Weights of a small GPT-style language model, trained from scratch on English Wikipedia.
Size: 9 layers, width 64, 0.474M parameters.
Each number is 500 + 25 x the weight over the matrix's rms, rounded and kept within 0 to 999. Layers, rows and columns count from 0. Numbers have three digits each.

# layer 2 MLP down (transposed), 192x64, rms 0.0721, rows 154-191, columns 0-63
517511467489482481494513512446490520480518479489530500490504492482462521481483492483498502489526499534494488488494506468519500514486494543522504519528505512471508526500517516489511500510479511
486548561448491476554496454508533496490550497427507502443500436426509484545477488502510490447537495473502556551476513502450523549478529477512529453492543514476491494480522507477501451507557475
499462530486474489505486504509482506468515464506555503496579545553511497504541478485486505522506490493478451475492486515520489476549512486536424557530475487508512543508493486477459483501468492
492497485512466489513467515478486521503490534453463514504503512517490446548488480503533487510512503488489508517476521501512502487484481478495504530514512488482500483514492495522499481518522539
509519500491517477492458496491490474493503496519538500476484502519476536516498511474498500523497517525532509516511482483513501488489495496508491517495506500504475514506481480488488502494521502
487534461512475483518500490482498492484514506508512485503497542502507476537499502528502529498487460496503509519487463489515501517500493501475511510494520516503461500488510483486505509477498502
504501492562507484528488534524504524518460501492538525493504497501521483465491498486502498498503487496488520494484494516508465504529529477491485461506518491485499483482513534498505521467474461
504491477504470511541518479515489544488474513463481498493510495520484447522503469460510500509517510457482505500495527504476491513478448475495495526499540547500513479512507476560510483509531526
487496501518542474510484521507481547509508515486475466483491518519462526520492525466502476476487515511506504480544497508487517513459508521505471490490490532445502499495481504508474521517498496
505496480503485482495530497496484558460477516505492500503520536466469504474488502483480502509523529496507523491535486519546493518512508495535525532500543493485490493497494490467495499478524475
491450523495500516493492475472490470507523469497461503508532489480481466495492512497511521496533489539517492461555514490487510503505488498544497520498481575505507488497492437498487528500548537
500548522498518497529514553489517492479485514522500485541482486511511495509512483486501491504491485487487504529499481507484521481505483491488508501481506481492484458515494516477550519469487494
525468515508537500525437506503480521479485488471500527477487536490486497502515511519530548502486476486476517507468510481501462487473484480531530502527484514490486534568540500466505542541465500
480498491455489498483512503520499515481496473471528508461515504507482488500548481508493503501494494496516513517463474536442503445521538535547501512526540543517512495489491463489480520509506482
486484512491462505464403484498509546477499499506515507506507476494496490462531530516502497495506471489509500523550475521500513481518514536513493509472549515488493519503496526496444487515441484
500490520489496480490498503485488516451523495514515505506515547517446498478516555496517511486489506503479488491501487478464513510436487531480498519510499499453514535494487455519553508510537510
492518507493523501546503522448493506456510523503493476499511519498565542458488502516532505486492499491514465519489511502547448492544486507525478484499495514471500466488493524466488499559474451
513460526477481515461472466511519459502472506511489552507479508492522493478507492517491530470496503499544490442538518471534509532490484478503505508514555499472481522542545543505483487487510445
527473501520446477516472428438502539446449494496459508535522549485476501535439463547515522528537533446457489496498587508434449498472463506513532549578578533520433468516492493462464482517493544
486475473481450499504520489518461493492489506479471525485541507532473449479489480525514452511530521502466506545494477534502473489494509492499478538485524506452533479543539491556505471529533536
434520551494424491514511573588510494532515500435543505484498509478481493515519513462516495441491499466456498497488479520516499491507514485517463507459567480518469505540502507496475508477525546
512500497497489508507508470494518486466510508468480515510536525511482491506511476501487490527477489488523513500515457516518520500489522482501479502505500484501502505506504499493494514504530497
493492471512459472490530493473481498509465476494480537507529481539486461489438498488528515512508507488488506518492540509486488502526516481491492532522525498501518487499505482529514489533534522
497511510506485524525499516491498493557511523480571550430510486473471529441483514512488486507545567445528473487587460468477503484516480481506526520459491570490524488464506480507464471464512497
511483513500510522486457523522495517515523523474497482484492501494498440550495494485510494518512538495511501496489469501487526493487504509501527482488523478490492532503497508515451520459579492
495533505500560502472501499552503499566469454523512489493497513483510526488532431468502505512513479554445531446456499493469471442538534467547455536480526552498468502513520484480477537454521498
489490518526539511487515515504486505451489534503489492465505486462474548501514486513494511497520543499517479531507482432471499463504464481545537493468472498458539538511498505504482492501485511
492526542506539519527441514460494487493551470461509489457526509492467518514523504542490543500566513481454481466433534507391549578505532463537509483556515472495509513472522492518496480498489457
452491500486477509482467506526491514557545551490451476520463514511500544462516526506507495438485488475503504496531544467561497482524523498507497504503528526474498500499489495509508437479538471
492486510496488502489519507506493512507497500511512490499513493484484513485486491522512514494498499496507490496487486492500473506465508514508506520534500518498495501481523530506505514476508495
502476517531512502546459495530504497494503512485503489510484496523478471507513491487495473500453509488483509505498463523467508530482526498483505485482480494500506495556506528477488531540465518
502453504482529490491496500475445483497533525506531513491517487524514494472433506508511448489446488540552503508532445486565523498487475501529482509479517467449492515523571501535497475537499505
497519495537457514495502529446500517526501473531524484547510506493502512486514512522542471501502479507495465510508465480427505546558504495522501499471513495511451484498505491522503506466489493
523506485484504496509495524560498495512525513505458482468501485509507500484507510500535491485484523429503518496497492432539470523523525508494555494478479505470538494462483491491507516514496536
475480508528516462451505481549557553525495455476529510501492509520485496490509448507520489478518467491532495493546532496532516531475514511490499510522476484458505488463501448457543478517502499
462495490497520490495504521512480538466504509465519517512536496491496522453481551474480489509523510504542497482487496533525492532480527494489422490468441522481531533544488512486530515506539482
512492464485492482486476500434512498475507526476536479558482529506468489502514482501499521507531486537529528502498498475515506488466482519462498521527484533461508511479525497486468475532448486
520504518489488479500487512528503470473484501496520465519516500520511510486500493504520500489461512501525499504502477534520488485518485509504486502493524502512493470468510516490510513505474499
# layer 2 MLP up, 192x64, rms 0.116, rows 155-191, columns 0-63
496462534495521376471488444512507534509500459501519536452550582469543500545489478532451575484453466505501487552536467494544549493490476593516476427509510560545503499544494515517527467486523523
533544526504479512518481462502517481484528437464543496473536515487551508482509502490499485493531519497481547495517489495547488453499503524503491514535495518447486529534499463525494512427574505
521516514499493495500494506510524500513509513499504491502494512487499526504495503493497505500519499497492486482511480509498511511503499505503500494504492505506490501497464507472489522489494489
475483478486523499483480483510499482481520467517532543484498498524504516474490518514528513501493460540479496495540507497527522484506527498506500496508495494498497503475474516500499497497526487
500528483495508484478499505466495482494531495503492495489500547512536527494472547563470517456523479531497492508520474498505494499506490514494491523538542518508483511473484464506499498488521490
488512484519524495503471536480513536479513482516551566463501509528499499520503475491488490467476521501463514501517462482484488495505481456488493515505524530524506563530483473480537541478499506
518507517505489500474499511475532512480494503496498494519503503479489522501505514491497524501522502499494502486516494503490494491481513509509495486497486499507495508499455498463495532494471515
461483509475517498494514511448526518518511492505543528503477521500464509499486514487494509543454484502466479479499490511490495508491523510479482485529530526510461496455504470497551512504518505
468511528502519468518527481527471499487508480484515487486481471509529491538539503480506506484466500499511501503521473502549521471515494519465489505508531541455514519467510504514506488489527468
487501476496538526505530494488503471490503471494480513441477512500511501503513471518500491515475488521547530498464479501508505516496483551488504512469508509472503528457526485516513457459488496
472449518498514485509461492521503467483507497494528493521545519488479490489500514505536492518512507504504524472484499498533488510540502478482513511473535478499526503500502548447502512489512501
503481508504493503471500511488508508511509499473509489463501532533526506508482505487488537533464459506498520556445474504511501473488489574493521483494529473481521500537536464480520517528476436
523496469472532501499487497526514507523529492486531510473524523524520505483546498531500512463509500516500485521495483471462498469458517531478492501459517533506501499438525462491512503471540499
488529522495487509522496460491515520467474471537536546435507478492573462544538477530506463494488483536457477494503490484504507486516546506521502479470546535467466489480499518481528505514482514
489527484458514459508487496448515481522500462571523481478486522527488505459509510501541490463508486517485476498472492474527551527451498548484486508525477525502485529504486487537505498509568507
522502499478518467505463497473514498501559481532504515514514483495533501510483487466570541495521452515509489526510486499497498540443477442479475481510504519491474462521518497502518523487573483
539472497433514526453468478482510523511489491527491520484482510557482531479476526526463518506503502508523481474525484465507501460536485482504510500483512545483560471527517492499512531455535489
465506535481562490497499472529472465535560525515529494499508511517504499500517523517514501466466425504531515528488441439533534493537511456480517488475517512433508514486516514509506485484501495
519522512508506504501494510488526501478515522507515493511487505492515524507508517497492512504505489503506486490511451489499510505494504518515500500498485495478485513491475510479517520477475489
491477537520542492505467519476507482459486493495495527494578505481487505502463472482459554545494470467492547521443473446477472516496474533518463483526509549481511502528496462481535470542474533
499475515482511488525494497528492509463511508496536518479520494495482483513494479479500520507485498501534524498538484498491513510511514495464515531475505488477517514481481500483498492488514504
520498521523491508507478519499522501500482480485485469494508502477496533485496502503486529503515524498487503487506503518504523496494502494508498476483459498502497502518459487476485509499480473
510514499487485480492461469502479559452511517464475514502495468491458526509539496496513531507490482492537532507495482479567535461506514490504489524519491493535549521482530478466539492462460533
508475472476545504480545517517487454533513494507494492480483528523480477513481546504498518501515527544486489503476456499512499514518490508471499518504507478485504534508480474502499493483560477
524496497500516447491527499522500502524524414531504466490475539475484539438511464490490524469512495527426472489581475518521486453585546454523495523471518522513486481464520443507521502470573518
484525515479521514494504485517479487509520505517507477480542535490462509523493490508456487488511526485531465487509490461565484515527486512480530513476501557501521526442497484506489498505459507
500529471430522493509493476499484435531542471543523511464559481526515531447505491599534475487508481567507502524507476460493492506515473485522501519481495468432507495474495472510538480479531485
496503495443506533487456561511509533499513442478494519481459533471483501460509529510494488553504501502487520490501489477524490482578519485478524503504530551506548493458487479507535445523526518
475490507505532511492525503479518491486537490498525494503492481508507491481494533530507515485498474519509481504511463467509507503491517489488475529506488488500519506440490520513527511482497478
524503493506530492473496534533494495510512506464547512500477505520492472484485498521484487473489474506494494516478483493463511503487508504471478519479508482503523522426497525475529486518555516
473498511491530507510511478521522449495565492520546510505507495493504509480483530514486490479495452548526489491519442494532541501504494483498514504497506474443488517488501514499488492458545455
489496516492523454466528496492483484520532412520527488538505480480481511489506508487518481518500459528512517541521503502497500501535460526493475542469547523508462491506477539476495505487535450
495473519491496500480475482531488539489520510531481430489498550521496497502500514489468524529474491530519470477524489477512482493524502519488497493484502535522485548461476515506520475496530508
482459477530543531480501472525492498454530477488544524472470494480485472487534443489536527520500523490493528544536492476507520504468538535472526512553463485513521516530482514494516483462519530
471495514496511488490472500458529503430492454574503535503508521514492512516469498494518471499495503500497493503445479544534535522485502486451458504495519499469473491519503517509536529458551501
545510515485508496493477479522537498516516488485551458524508551508439486478444488492568499515532479521493539544510490464508504450475502488483513524483515512450473508450505502496497481521499472
505484501452513491504506501514502436521540481523527471500538505506521492446511502510506517506482465523526505496514464485515509499495469513477504521488491504469522581444484512490502500481494490